Part of a small language model's weights: 2 heads of 64, MLP 512 tanh GELU.
Each number is 200 + 20 x the weight over its row's rms, rounded and kept within 0 to 999. Layers, rows and columns count from 0. The size before them is the row's rms in percent of the matrix's.

# layer 2 MLP down (transposed), 512x128, rms 0.193, rows 211-238, columns 0-127
113,209,175,175,188,213,205,201,201,189,225,164,193,217,208,156,226,202,198,193,213,224,198,205,201,210,201,184,259,194,199,162,216,191,175,204,196,185,201,188,181,205,186,182,225,205,203,208,180,231,193,186,226,165,198,189,202,180,186,176,226,175,168,172,178,206,204,179,204,224,239,218,219,152,156,218,214,219,207,177,193,186,234,193,195,230,177,199,205,193,213,172,247,207,201,217,221,224,205,182,185,194,188,229,192,221,205,201,182,247,233,184,186,215,173,179,183,201,189,208,217,223,205,225,193,204,217,185,183
099,234,211,183,220,171,165,195,203,211,170,192,209,223,205,171,210,213,208,214,178,246,175,173,193,210,181,183,201,202,181,201,192,189,181,181,245,221,222,217,200,187,211,190,192,191,211,173,200,244,192,208,184,212,210,184,206,209,219,216,184,240,251,211,202,201,194,194,186,218,222,174,185,190,216,239,184,177,200,175,225,185,232,222,185,192,204,219,206,208,187,233,194,236,209,193,188,210,204,236,200,185,185,230,207,159,153,226,164,196,209,167,193,222,182,200,177,193,196,211,212,180,210,178,201,219,207,233,199
119,226,175,218,196,218,236,170,200,175,200,218,203,183,192,141,238,228,200,205,193,175,146,196,213,219,192,186,215,170,205,220,179,184,194,193,196,201,197,214,162,230,206,197,199,198,209,209,218,186,210,188,195,179,211,185,235,210,202,167,213,197,186,216,210,207,161,175,210,183,186,191,190,205,195,182,186,192,242,210,196,236,188,208,228,199,184,228,223,213,206,199,214,222,203,213,169,200,184,189,209,213,191,211,185,181,159,233,170,192,249,180,179,232,195,222,224,216,202,233,197,213,200,195,184,209,236,223,187
119,177,223,170,198,224,214,172,181,195,184,214,187,208,168,188,207,192,187,226,210,191,176,196,204,208,180,199,187,224,223,188,165,230,203,214,184,167,179,220,183,213,175,191,231,221,211,177,167,163,191,230,206,224,224,203,175,206,205,185,204,214,229,202,176,229,194,188,177,227,246,230,183,185,190,166,219,222,226,219,231,218,224,200,177,196,222,207,226,235,174,211,194,216,217,207,172,206,225,169,217,215,187,177,209,201,192,215,229,211,203,181,204,193,201,208,199,176,199,203,233,198,240,182,187,220,163,174,186
091,232,185,178,218,196,214,196,199,207,207,187,163,191,177,199,179,222,205,192,178,195,222,184,174,208,201,162,189,190,195,192,197,211,221,207,229,215,206,199,168,175,199,162,191,202,201,194,183,198,195,207,219,194,192,156,190,170,166,216,212,195,228,209,188,193,200,194,224,174,237,168,186,226,177,240,229,209,191,208,212,191,201,140,210,177,173,199,203,197,224,220,189,213,228,198,228,188,198,240,170,217,186,187,194,176,221,197,167,192,225,178,222,160,197,201,188,221,218,218,187,214,206,171,155,184,206,235,212
086,207,209,188,206,193,164,202,219,192,201,220,158,179,222,154,199,223,201,200,199,168,231,190,210,202,218,194,203,207,194,218,164,212,207,206,192,226,211,206,198,214,198,203,201,202,198,237,206,240,196,181,172,195,170,220,190,191,214,181,205,223,200,221,214,202,207,196,213,215,194,209,246,211,186,175,225,225,210,182,199,189,208,260,164,210,220,173,168,195,157,212,192,191,204,194,221,190,183,226,191,225,167,203,230,175,207,176,223,202,232,226,198,181,178,180,177,182,210,159,218,211,198,204,202,200,235,222,242
098,181,216,198,214,221,182,209,194,210,226,212,207,211,208,210,229,161,190,224,203,200,180,178,219,228,183,220,219,239,199,185,203,223,208,215,228,168,196,183,204,157,196,198,211,239,194,184,201,218,187,177,174,173,181,195,202,196,191,219,213,202,186,180,203,187,181,205,197,177,258,195,215,216,204,201,192,203,187,237,219,199,223,211,190,213,236,227,204,162,212,204,193,215,245,224,213,160,159,223,206,212,187,193,224,191,217,237,196,210,193,211,228,176,196,196,184,234,164,216,194,158,229,202,200,209,195,206,235
100,184,195,190,192,181,190,206,257,197,168,239,175,181,185,228,175,173,232,236,233,151,205,163,222,216,181,223,212,208,197,182,204,187,211,205,206,221,187,183,184,165,156,216,208,228,230,197,184,220,192,213,217,185,192,176,184,161,195,207,215,208,202,181,173,221,210,220,193,191,178,212,215,206,179,206,200,197,202,190,226,202,207,201,207,189,213,180,192,210,194,249,190,179,206,197,245,187,169,210,184,170,231,181,220,224,184,192,200,180,225,218,203,222,204,209,197,167,211,182,201,182,202,180,212,212,170,194,196
122,204,171,213,171,215,183,187,235,212,188,222,230,190,192,220,199,240,216,202,207,178,238,227,203,204,218,193,171,205,180,220,224,193,231,210,174,216,230,193,216,193,207,206,156,220,203,221,222,209,169,200,183,222,201,203,214,220,201,169,181,216,216,186,214,225,189,183,188,225,221,188,187,232,213,200,161,169,186,227,229,171,221,248,220,182,198,199,200,186,205,177,215,185,162,238,161,237,219,194,193,199,203,204,194,211,185,216,189,190,184,218,204,184,198,218,220,180,178,193,175,196,190,175,202,156,214,201,212
092,190,210,234,190,181,215,230,197,232,213,186,207,218,223,175,195,193,195,175,226,230,181,210,222,169,188,169,198,228,220,228,225,226,222,200,207,200,222,212,188,214,209,230,171,179,172,196,211,201,189,185,216,202,201,192,200,192,183,200,178,191,223,165,191,202,214,189,224,187,185,197,198,187,237,212,204,151,244,196,201,239,214,199,206,234,225,191,206,225,190,208,184,149,209,250,213,191,190,208,227,199,202,159,222,182,204,206,201,173,180,192,227,233,170,194,185,219,195,208,171,216,204,208,223,179,194,226,185
115,223,200,221,204,195,170,204,218,220,212,193,163,202,203,219,211,202,191,171,219,251,221,217,215,198,237,195,189,181,210,187,174,209,216,248,225,149,213,210,188,176,217,197,173,196,202,202,188,184,192,201,201,247,204,215,203,202,219,222,217,178,197,194,165,174,184,183,171,214,245,160,202,199,238,217,197,178,231,200,193,180,227,199,200,161,204,206,200,192,197,220,187,202,201,184,213,212,213,195,196,203,199,174,218,250,211,199,189,208,220,188,197,165,213,180,236,220,200,212,211,219,216,192,206,205,182,191,250
103,223,191,188,214,177,171,231,230,162,232,219,203,209,179,229,140,230,190,203,198,199,182,204,227,174,193,199,187,216,201,225,185,210,204,214,236,187,204,203,179,217,186,204,218,201,200,190,217,199,171,199,201,177,212,212,229,193,217,233,195,193,205,230,208,168,207,192,174,221,214,213,190,170,213,220,220,197,181,187,188,188,246,212,226,221,197,179,174,207,213,192,230,185,142,172,239,199,225,228,214,172,208,175,222,208,208,239,185,207,173,190,193,192,207,196,210,174,223,170,211,207,188,212,190,203,202,196,215
101,203,215,197,213,238,192,185,220,189,223,158,173,191,197,209,233,184,199,240,226,223,200,213,206,214,203,196,239,210,226,169,222,198,198,177,170,204,213,175,205,205,165,208,203,222,203,249,204,186,199,166,221,207,182,197,212,177,186,193,155,182,226,181,221,202,207,205,228,195,199,210,194,181,238,214,171,208,192,246,217,192,203,189,180,207,210,202,185,178,185,231,224,207,180,196,192,204,177,200,181,152,166,170,191,210,230,202,205,190,214,223,202,192,192,177,183,213,225,166,181,211,217,219,192,195,183,242,210
111,191,222,179,171,206,220,184,161,218,209,190,190,179,200,207,205,188,211,219,202,193,157,224,215,214,182,220,210,218,200,236,159,199,197,212,222,175,199,219,221,198,205,206,209,165,179,235,175,230,231,220,257,213,198,244,157,200,187,212,245,184,181,202,199,217,212,192,179,205,210,180,207,212,180,172,205,229,209,210,212,200,249,209,174,183,171,216,182,206,188,192,207,196,173,197,194,175,213,171,220,170,194,182,189,192,163,192,174,188,231,190,198,194,192,198,189,226,198,208,211,168,218,183,212,190,195,201,220
094,184,219,182,196,224,239,185,185,235,203,196,165,195,187,195,185,244,185,195,192,187,200,178,190,243,194,209,177,203,183,217,200,187,211,227,236,170,180,190,222,186,175,200,152,177,182,187,190,200,158,216,206,183,185,165,220,217,201,213,189,190,217,232,202,217,172,181,199,190,174,182,211,201,167,211,218,214,198,215,193,215,201,210,212,166,218,193,176,164,208,215,222,193,209,191,202,181,203,210,214,216,168,143,201,212,188,185,208,191,217,204,203,194,251,207,204,177,184,170,181,182,207,194,215,227,241,180,205
101,209,195,147,219,183,179,198,178,212,206,179,164,201,172,212,187,228,185,189,195,201,212,200,189,177,195,176,240,181,207,192,184,190,208,196,204,234,197,185,200,243,230,173,167,204,187,220,197,169,230,213,227,207,206,210,196,201,204,184,206,194,228,168,206,221,215,213,229,203,185,186,222,199,155,194,235,202,209,191,204,182,187,226,167,199,184,176,190,190,179,213,202,196,219,177,214,183,229,207,211,163,199,251,188,207,187,207,188,161,197,206,232,231,245,180,221,215,204,224,220,196,202,196,235,233,193,201,210
097,205,232,225,189,223,185,180,202,182,200,218,192,198,217,209,213,191,187,206,195,186,186,225,186,209,211,219,219,168,174,207,180,210,190,196,220,254,227,221,192,189,193,152,194,257,217,187,198,204,183,182,174,175,192,191,207,214,196,201,189,223,215,166,211,177,196,240,194,167,211,201,223,186,191,190,164,205,203,194,187,216,190,227,164,199,198,197,177,204,175,205,189,199,186,218,224,158,225,158,149,192,183,202,211,190,169,173,201,200,185,231,190,184,206,207,191,198,195,213,161,183,224,226,200,167,174,185,192
090,210,186,196,181,196,226,181,214,165,203,201,197,182,208,182,202,163,208,208,212,188,212,212,198,193,227,211,223,181,213,172,220,218,190,188,202,194,206,210,249,171,221,208,196,210,173,238,192,210,208,220,178,168,193,193,203,200,201,185,232,170,241,193,214,192,201,203,213,196,186,211,161,203,191,195,180,182,229,221,206,197,258,201,190,218,211,187,184,185,171,179,209,164,249,211,193,198,181,192,195,214,247,236,167,191,200,221,181,174,189,193,184,190,207,214,178,190,230,149,175,204,201,176,183,215,193,158,202
105,160,219,187,192,214,203,205,182,249,195,174,186,213,206,193,178,224,226,198,199,174,228,178,213,200,248,189,221,237,211,214,199,167,184,195,199,191,152,200,234,190,201,200,234,192,191,147,200,182,214,217,197,213,183,189,220,191,210,161,189,169,220,205,206,210,182,203,188,202,170,232,188,197,205,191,192,191,206,199,193,234,202,252,202,192,219,205,181,197,222,163,212,221,196,196,180,191,183,179,166,213,207,212,191,200,236,219,190,176,197,194,188,216,185,214,205,189,216,196,205,189,247,162,201,224,231,193,225
113,197,195,207,197,189,180,207,244,173,219,208,181,204,218,183,188,192,205,223,195,199,192,201,184,235,231,196,198,204,196,173,187,234,190,166,249,206,175,179,193,179,207,157,205,207,191,196,187,210,172,199,188,207,197,180,186,214,200,203,203,227,225,208,197,216,244,213,247,200,224,225,188,149,228,216,168,164,196,210,191,184,219,220,218,180,227,204,196,135,196,189,220,209,221,215,214,218,181,161,212,222,245,187,212,191,174,198,193,195,178,213,189,219,202,194,222,199,198,182,213,204,191,205,196,222,173,205,177
084,223,180,188,213,220,196,204,214,198,224,197,164,203,204,211,198,175,231,255,190,222,206,179,185,192,183,226,181,219,232,186,198,216,189,187,233,172,217,191,225,222,173,225,205,218,130,155,197,207,230,185,192,214,167,193,209,190,196,207,204,204,218,232,225,243,212,212,205,189,219,195,215,190,179,227,199,175,186,186,211,197,216,205,214,153,190,227,168,198,232,193,194,180,206,219,198,172,201,225,190,194,208,219,205,177,207,181,182,189,191,228,206,172,201,203,221,208,213,207,186,214,171,233,203,214,228,204,215
096,219,190,187,181,238,172,242,216,199,171,212,208,208,187,192,217,206,186,204,197,207,202,189,181,229,195,205,199,221,195,208,228,180,178,214,235,208,200,230,171,187,205,210,171,227,170,172,213,191,212,217,224,204,236,189,204,213,171,223,186,222,196,211,207,184,188,170,191,222,214,180,168,247,217,181,188,239,227,190,182,229,222,183,176,194,207,186,191,195,233,196,198,190,189,197,238,239,220,197,177,219,186,216,221,212,218,251,195,218,205,224,166,223,203,201,192,241,189,217,187,175,206,191,182,200,211,224,216
106,224,230,204,210,202,206,175,195,191,212,195,181,166,215,184,162,185,208,192,174,168,220,212,202,187,191,177,221,215,180,190,189,190,222,188,189,200,228,224,207,200,194,180,189,170,219,258,208,227,197,202,197,203,207,203,182,222,192,186,215,190,202,198,176,193,231,176,166,232,202,203,212,207,200,214,190,183,191,217,202,179,177,154,173,197,203,215,209,180,202,200,182,216,223,180,204,158,183,194,215,204,197,171,187,209,222,221,244,211,165,176,202,159,171,206,180,158,225,196,266,227,195,211,212,196,209,212,212
106,187,198,201,192,198,153,199,187,239,175,222,202,186,212,212,195,184,233,217,181,183,212,187,196,216,229,235,193,184,183,197,182,221,239,206,193,210,206,177,182,213,169,193,216,184,207,213,204,185,225,189,194,172,218,165,210,168,184,231,231,186,205,202,197,189,230,208,205,252,213,220,215,205,193,190,214,204,210,228,187,172,221,170,202,148,178,197,204,215,215,181,208,214,183,217,212,170,202,186,213,181,209,183,190,193,185,186,240,232,189,166,221,213,167,197,229,231,157,175,212,230,191,215,191,193,177,195,209
101,207,222,172,204,189,184,218,187,186,200,262,180,212,176,226,195,205,223,184,220,207,208,240,198,212,206,150,209,191,179,185,195,196,167,160,239,213,194,179,190,190,179,223,182,166,200,179,203,185,205,193,193,195,213,177,190,216,197,192,206,169,188,208,231,204,189,190,191,189,192,196,246,201,197,193,194,214,213,195,209,181,177,200,189,230,183,215,189,183,177,215,171,188,204,170,200,245,239,212,189,202,214,204,176,218,216,202,184,211,188,194,174,204,168,181,168,209,236,215,242,200,206,208,168,185,167,218,163
109,205,205,222,213,200,226,193,238,210,182,180,176,231,217,204,174,233,202,210,173,202,224,187,186,206,205,186,198,213,233,178,185,224,208,213,208,212,193,209,164,187,193,200,180,235,200,221,187,216,208,183,198,210,185,194,209,193,216,272,199,219,201,216,203,221,212,195,246,227,181,197,202,203,202,178,211,172,188,189,205,177,213,203,185,159,241,225,196,220,190,211,175,197,189,202,211,202,136,179,187,202,215,185,219,189,205,226,203,218,174,193,213,226,219,153,204,241,192,186,233,208,189,216,183,203,212,232,192
098,206,197,222,177,217,199,209,191,181,206,202,230,166,207,181,192,183,199,197,186,217,177,227,170,202,185,171,177,166,196,228,192,211,235,179,222,219,200,183,219,177,193,172,205,217,186,181,195,217,224,230,223,216,224,181,179,221,200,215,202,221,179,174,233,241,205,215,198,189,203,192,219,202,184,192,165,193,189,199,208,228,228,175,211,206,176,224,223,221,186,238,180,174,201,245,217,205,196,176,165,216,220,237,168,214,154,199,183,164,217,186,204,194,202,236,236,215,196,206,196,191,201,215,202,171,195,195,186
111,182,231,199,220,212,176,195,211,190,171,218,202,196,203,199,202,219,187,194,183,196,185,213,194,207,191,196,238,211,201,190,202,172,220,197,187,218,201,190,213,181,202,212,201,239,145,222,197,184,213,180,197,184,204,194,203,178,220,203,203,162,216,218,209,163,185,151,198,185,209,212,188,180,207,169,225,209,178,215,172,214,188,249,220,223,177,202,233,181,213,215,242,202,197,178,165,229,192,207,231,210,200,207,174,200,208,202,204,196,190,168,198,216,167,148,214,211,221,231,196,200,224,212,151,185,184,162,205
# layer 2 MLP up, 512x128, rms 0.198, rows 212-238, columns 0-127
108,206,187,209,223,194,215,204,215,239,194,210,183,207,192,195,226,200,177,194,205,230,194,191,178,202,199,192,232,209,204,169,190,219,178,209,180,165,212,187,211,210,178,208,210,187,215,215,185,179,223,199,224,202,231,191,192,211,230,238,202,189,212,207,219,185,225,195,185,213,159,201,214,174,164,181,181,231,208,223,204,207,197,245,181,215,176,202,234,204,206,196,223,201,213,214,187,203,254,181,186,218,165,214,184,215,197,140,231,201,197,185,229,164,215,155,183,200,195,221,191,203,191,230,177,224,228,222,226
106,197,208,218,173,200,210,192,185,230,196,210,190,182,203,191,206,202,177,226,221,205,199,233,205,184,210,165,200,193,187,220,227,202,176,178,218,222,219,195,195,242,206,202,228,182,167,208,196,218,149,156,184,176,199,241,228,149,203,161,217,186,193,202,180,208,204,184,192,185,183,213,195,172,170,183,179,204,214,224,202,200,199,196,183,233,184,192,201,213,223,183,183,219,205,203,209,199,199,213,199,189,188,230,240,181,187,195,234,224,187,214,148,200,182,197,195,207,171,214,190,197,177,185,166,162,235,175,210
099,186,217,189,193,185,189,174,207,209,186,219,224,223,175,188,176,195,228,173,211,223,188,209,196,162,204,190,169,220,234,186,176,200,195,220,223,214,240,203,195,190,171,186,161,233,212,167,213,193,177,192,185,178,237,181,209,215,200,193,213,206,198,199,211,201,172,153,189,210,221,196,206,231,209,250,205,207,204,184,213,164,156,182,200,172,219,216,243,229,231,221,185,210,219,197,179,175,202,163,207,226,231,220,203,189,213,214,202,170,210,194,203,214,197,202,201,187,215,231,207,167,206,200,199,224,199,179,211
098,163,217,226,202,227,188,190,206,181,182,195,233,213,220,223,232,181,199,178,234,230,182,195,215,195,195,224,163,213,195,209,188,199,183,184,177,186,198,207,222,219,198,226,193,228,205,239,250,184,203,181,202,176,176,189,190,203,243,188,169,184,188,192,215,211,219,190,196,212,174,190,232,177,208,190,165,176,186,203,166,182,197,207,188,198,213,183,172,194,203,161,218,207,154,192,188,189,204,166,226,166,216,198,199,202,171,182,190,204,185,188,190,223,219,203,206,152,180,183,190,198,225,207,213,217,202,172,167
101,214,201,200,186,191,252,189,163,207,186,153,232,201,227,246,183,214,186,195,192,188,161,236,167,218,203,225,190,192,223,173,198,173,190,190,188,197,208,189,225,184,220,206,209,185,193,183,188,154,200,237,207,228,193,194,222,186,191,240,196,172,203,204,185,191,179,211,176,187,201,182,205,200,209,209,171,166,193,220,200,199,175,182,239,214,179,193,211,190,217,212,169,221,189,216,203,221,203,177,203,185,193,224,187,210,182,207,200,228,186,212,200,213,217,213,209,237,191,212,174,175,200,176,221,214,181,161,161
095,187,195,162,195,191,183,208,188,208,211,184,211,188,224,215,182,240,231,203,233,179,212,238,188,224,171,206,207,168,223,178,213,192,211,175,185,212,182,205,206,204,198,227,191,190,192,190,247,199,205,200,175,234,195,172,175,182,201,179,200,178,199,176,229,214,234,185,211,253,196,214,183,191,231,219,180,176,190,208,234,215,209,186,170,204,178,214,180,197,202,168,166,189,185,224,208,217,228,187,196,182,171,209,191,171,219,187,182,199,215,223,193,168,169,208,197,250,191,191,171,225,212,204,222,190,209,208,181
094,242,223,213,186,216,209,197,201,166,198,215,182,218,181,195,203,212,199,215,189,154,196,188,155,193,193,202,201,205,210,187,191,214,203,223,162,186,226,235,188,166,192,184,219,169,163,181,210,169,164,225,212,193,179,187,190,170,159,184,214,205,201,191,216,182,198,202,212,194,169,173,189,197,204,183,204,198,229,210,200,213,170,187,197,214,209,192,218,213,223,212,191,209,201,210,180,184,222,159,208,179,204,229,219,167,211,175,180,161,224,214,239,226,181,201,199,244,235,212,202,203,229,171,221,179,196,201,188
111,162,224,221,202,189,215,212,155,169,204,199,173,199,184,177,225,207,186,189,249,185,186,211,211,188,193,184,205,185,232,226,194,236,227,183,176,160,233,202,203,209,172,179,216,161,222,214,208,194,177,200,190,202,224,200,199,201,218,182,213,211,177,182,223,182,213,212,223,165,211,199,212,188,164,159,214,196,189,225,214,198,183,197,178,169,175,217,204,211,216,191,186,184,210,228,197,188,205,205,182,226,205,193,226,191,233,185,192,197,228,186,166,212,210,207,220,206,193,218,247,193,180,208,165,177,238,188,191
097,184,211,191,206,196,179,182,206,187,193,198,197,177,211,222,185,226,209,221,202,183,226,182,186,202,227,221,193,194,174,193,176,191,197,203,198,199,204,182,212,176,208,178,240,190,234,236,221,186,198,224,198,208,208,176,177,198,206,191,218,210,147,230,224,246,218,191,158,238,208,183,198,212,195,208,174,223,159,232,208,198,203,200,182,193,162,207,174,177,240,183,194,225,180,201,196,231,189,204,190,184,213,231,167,195,190,155,199,220,226,191,186,158,206,194,187,164,194,174,220,198,211,179,195,219,231,187,200
096,220,191,210,215,210,199,190,190,206,210,245,231,187,209,215,207,162,183,185,191,158,174,211,185,200,206,226,199,227,199,186,173,178,205,178,212,194,197,224,201,245,189,200,206,211,197,192,196,223,232,173,231,184,188,201,204,208,229,218,214,213,208,208,215,228,188,173,199,259,214,242,189,171,228,199,201,188,190,188,154,189,195,170,174,227,193,197,187,184,193,189,193,256,191,188,205,198,217,194,204,230,156,220,180,187,176,183,224,205,186,214,179,182,185,217,174,183,163,203,188,211,204,196,225,222,194,183,182
107,214,222,190,203,203,195,207,184,238,220,194,216,195,175,229,213,221,209,173,225,194,220,214,211,185,236,186,217,201,185,176,210,221,209,222,202,225,216,166,181,193,222,162,218,222,173,182,196,212,171,199,234,182,211,161,159,181,199,202,192,188,202,179,157,205,200,180,207,201,201,228,252,218,205,210,199,240,219,204,199,227,188,191,161,161,193,207,242,160,235,202,189,229,195,186,197,213,190,166,197,188,206,188,198,205,196,179,195,210,201,218,225,231,199,192,201,224,205,178,162,192,190,226,226,204,210,207,193
098,183,246,195,221,187,191,191,209,223,206,204,199,224,172,216,185,192,200,232,220,215,182,156,203,202,184,208,228,195,224,152,184,176,161,200,197,206,152,200,204,233,192,157,230,177,178,173,221,174,230,210,236,184,194,212,185,207,205,175,202,225,203,195,203,184,208,217,223,224,189,202,181,194,199,182,199,208,207,214,210,234,192,169,175,181,223,228,190,203,192,223,205,210,183,182,171,189,214,191,209,184,194,185,171,220,212,204,228,206,205,233,229,191,198,186,172,194,205,213,220,191,174,202,217,155,227,225,177
099,228,226,227,211,218,206,185,181,219,223,164,208,167,207,194,209,195,236,204,206,219,204,174,177,228,221,187,190,185,192,232,182,194,177,166,201,244,221,192,189,203,216,214,216,178,197,168,190,207,203,208,221,208,193,210,192,190,209,258,191,194,229,176,239,146,213,185,204,211,211,183,203,212,201,196,245,187,227,231,202,171,201,211,194,196,200,231,190,203,200,185,218,202,194,221,152,201,205,210,185,199,175,228,199,184,221,190,205,200,179,183,201,169,210,194,170,201,234,228,201,183,207,195,196,171,188,229,162
098,230,220,196,185,187,206,200,185,232,216,148,223,178,198,216,221,193,190,197,184,168,221,206,220,200,191,216,223,148,204,221,214,215,179,157,198,175,213,210,161,204,206,201,171,168,176,216,191,172,201,218,193,186,211,200,200,230,212,213,204,194,239,200,182,174,162,154,180,174,196,195,177,167,225,186,200,207,189,181,199,221,183,186,177,189,206,206,228,219,193,181,163,212,236,213,168,188,237,193,196,230,175,207,213,191,210,214,182,195,202,178,206,214,190,218,212,178,213,169,191,189,199,177,185,222,174,195,207
098,200,207,226,228,180,204,178,196,206,185,220,221,197,186,229,195,197,194,208,199,195,202,188,210,203,196,184,241,192,201,171,218,188,209,182,219,210,200,192,198,191,208,194,216,191,211,199,204,190,220,190,207,200,165,213,206,199,187,216,220,186,181,232,193,238,256,134,213,221,207,162,199,189,179,197,166,225,203,173,206,192,199,225,185,203,155,164,210,236,221,232,166,190,204,212,191,183,219,185,243,195,204,233,190,216,205,224,191,228,171,221,191,201,185,165,209,206,194,246,193,170,173,191,200,183,183,205,228
101,213,219,199,162,180,246,184,170,219,192,209,189,182,149,218,187,245,182,201,194,205,198,183,229,202,213,222,214,251,195,196,198,201,173,191,173,228,244,232,173,204,227,176,227,216,196,227,202,171,215,230,226,199,208,216,170,199,208,194,203,227,220,213,192,208,219,231,197,228,186,209,187,199,169,179,180,198,192,223,213,252,188,200,226,203,169,208,172,208,181,215,202,206,203,189,216,189,185,228,208,208,216,209,179,169,206,218,213,199,201,174,204,168,193,196,186,209,179,192,220,213,215,206,215,202,174,196,181
105,203,239,206,205,200,206,176,190,205,174,203,188,167,214,234,202,195,208,207,198,189,171,208,213,173,191,204,188,224,218,195,224,191,227,187,176,232,213,209,171,218,176,202,232,166,197,188,213,222,169,189,201,208,207,199,203,197,150,212,215,223,182,217,200,166,192,207,147,163,229,229,225,154,170,202,230,194,185,205,195,232,166,202,194,196,214,204,212,239,202,224,205,201,210,197,201,204,194,196,237,185,153,190,184,220,191,172,229,199,193,196,217,198,213,185,197,204,185,204,189,229,251,205,191,180,200,180,185
111,212,171,196,170,192,210,211,219,200,146,215,223,232,216,214,226,196,222,197,184,211,176,196,176,193,203,172,183,168,213,193,183,198,209,193,207,202,211,201,191,231,218,179,190,131,197,258,204,247,180,160,222,203,189,228,201,180,213,233,227,217,174,206,198,202,245,177,204,188,212,181,182,209,213,205,204,203,205,220,182,196,195,193,164,195,181,219,196,226,164,204,220,186,214,209,213,220,214,214,181,208,191,199,193,208,198,217,231,193,207,219,226,206,229,168,204,197,195,194,182,213,185,228,206,217,185,200,231
105,168,173,234,227,198,188,205,194,207,175,212,194,228,196,219,237,218,194,184,203,201,192,207,205,161,216,181,219,184,171,183,211,203,202,209,186,208,189,211,204,196,200,226,188,194,220,211,154,206,191,206,185,177,234,241,196,210,220,197,203,213,190,217,151,208,157,188,197,212,186,203,219,223,198,183,212,217,190,201,206,193,179,217,208,197,182,219,210,184,138,227,206,189,188,188,142,215,222,183,217,183,248,218,205,205,210,209,194,228,168,176,170,200,216,173,215,182,246,201,187,187,194,206,231,222,200,203,192
094,189,190,208,236,206,209,187,205,171,197,200,216,212,187,209,223,224,218,240,216,183,230,217,232,198,229,256,191,203,163,194,198,199,190,202,221,196,193,204,202,214,182,167,213,201,203,217,207,203,176,183,216,212,219,201,189,177,206,185,142,181,218,199,166,202,157,180,176,204,205,157,213,154,185,162,241,209,200,145,168,206,200,181,200,193,198,195,199,226,201,195,201,204,193,205,212,203,228,204,213,238,201,188,185,205,199,215,178,199,217,243,216,178,210,182,184,170,194,193,205,195,180,217,199,197,175,183,218
105,188,204,222,215,192,234,227,173,203,222,195,216,206,205,215,189,194,208,175,217,163,193,208,185,170,181,172,194,157,221,194,163,232,196,206,177,185,205,189,226,189,190,212,232,188,242,203,203,209,186,213,202,207,174,235,185,208,238,211,199,218,179,201,209,221,208,240,211,179,228,205,218,184,224,204,197,184,191,231,227,192,189,229,220,187,198,177,242,195,174,206,176,197,203,200,179,178,203,202,174,163,178,236,187,209,197,185,158,194,189,220,222,201,218,198,234,158,225,172,228,181,201,190,181,206,178,185,198
101,230,184,197,156,180,206,163,222,193,214,189,173,203,196,204,195,195,193,230,197,200,189,197,214,176,216,186,168,201,204,210,185,220,225,168,186,199,182,252,182,207,205,234,219,162,187,197,206,206,217,202,177,171,199,185,173,153,211,184,177,210,198,206,191,212,183,222,167,219,232,223,218,237,190,204,182,207,223,177,219,208,182,187,185,205,206,208,219,205,182,176,199,203,173,230,205,242,218,210,235,191,217,191,181,207,208,188,156,173,170,216,216,169,189,228,185,222,198,203,251,211,210,224,192,207,207,202,198
110,218,241,212,217,198,199,187,218,184,212,218,226,192,194,178,215,207,208,199,204,223,196,198,169,152,206,201,196,186,224,190,196,217,203,198,215,223,210,202,196,222,172,221,186,215,180,188,228,207,205,191,220,182,193,213,195,204,186,196,211,177,223,199,240,200,216,183,198,207,197,180,165,188,159,201,175,207,188,210,209,197,196,194,229,187,191,186,187,171,261,168,206,188,260,214,183,234,152,211,235,193,207,224,211,208,181,164,210,186,218,200,191,241,200,199,175,192,191,235,207,186,168,208,162,218,187,171,190
101,171,188,192,223,207,155,212,169,191,234,177,213,199,199,204,209,197,172,191,202,225,217,184,168,198,200,172,173,223,182,197,216,181,212,186,242,172,219,172,187,209,219,209,189,229,218,213,205,198,232,232,202,187,217,187,222,208,201,196,195,207,209,182,207,210,181,219,230,215,168,213,209,209,213,187,164,272,180,195,188,180,220,191,188,215,178,182,198,183,210,201,190,230,166,202,256,213,210,156,185,172,225,202,213,215,180,200,212,208,222,171,202,212,193,186,203,218,168,203,203,230,205,201,209,207,175,218,188
098,203,189,226,216,180,209,160,203,209,207,182,199,205,217,191,171,198,181,219,220,207,200,223,220,199,190,178,185,207,176,203,202,200,164,177,228,199,216,203,181,245,202,221,196,205,193,228,232,213,224,180,207,195,176,199,200,186,235,209,190,198,183,199,230,225,152,177,223,197,224,187,198,205,216,187,213,224,226,214,147,211,175,198,182,171,239,193,191,197,187,211,197,185,243,206,217,221,213,159,233,195,179,242,195,183,174,187,173,211,192,211,207,205,168,147,205,197,188,164,206,187,175,205,196,217,185,218,209
094,188,207,202,202,161,222,244,205,209,187,237,168,225,207,172,177,203,204,217,212,210,173,171,197,156,175,196,215,201,223,199,175,203,185,172,192,190,201,204,191,251,216,203,180,207,232,228,202,205,173,193,174,201,189,200,194,185,218,182,217,193,193,227,191,229,183,175,207,214,204,190,172,179,173,218,206,167,212,199,179,174,199,217,218,163,207,148,204,187,182,230,230,248,189,153,211,193,198,184,192,189,207,173,227,179,208,195,199,186,182,219,236,191,195,189,197,183,177,193,181,188,214,200,185,200,193,227,204
098,189,213,230,206,189,180,228,215,194,207,212,242,224,210,166,169,182,204,179,196,199,182,200,251,219,202,206,210,221,199,230,218,182,222,186,172,239,175,172,164,198,188,236,182,221,206,179,200,168,165,182,184,182,216,186,184,223,195,200,196,205,160,222,222,173,177,177,205,226,231,200,194,212,197,200,189,209,217,208,178,212,219,237,214,189,179,187,219,194,217,175,200,207,215,177,224,233,219,194,196,228,192,236,195,183,229,177,225,201,208,195,223,189,196,213,191,167,203,212,235,211,213,209,196,168,216,172,212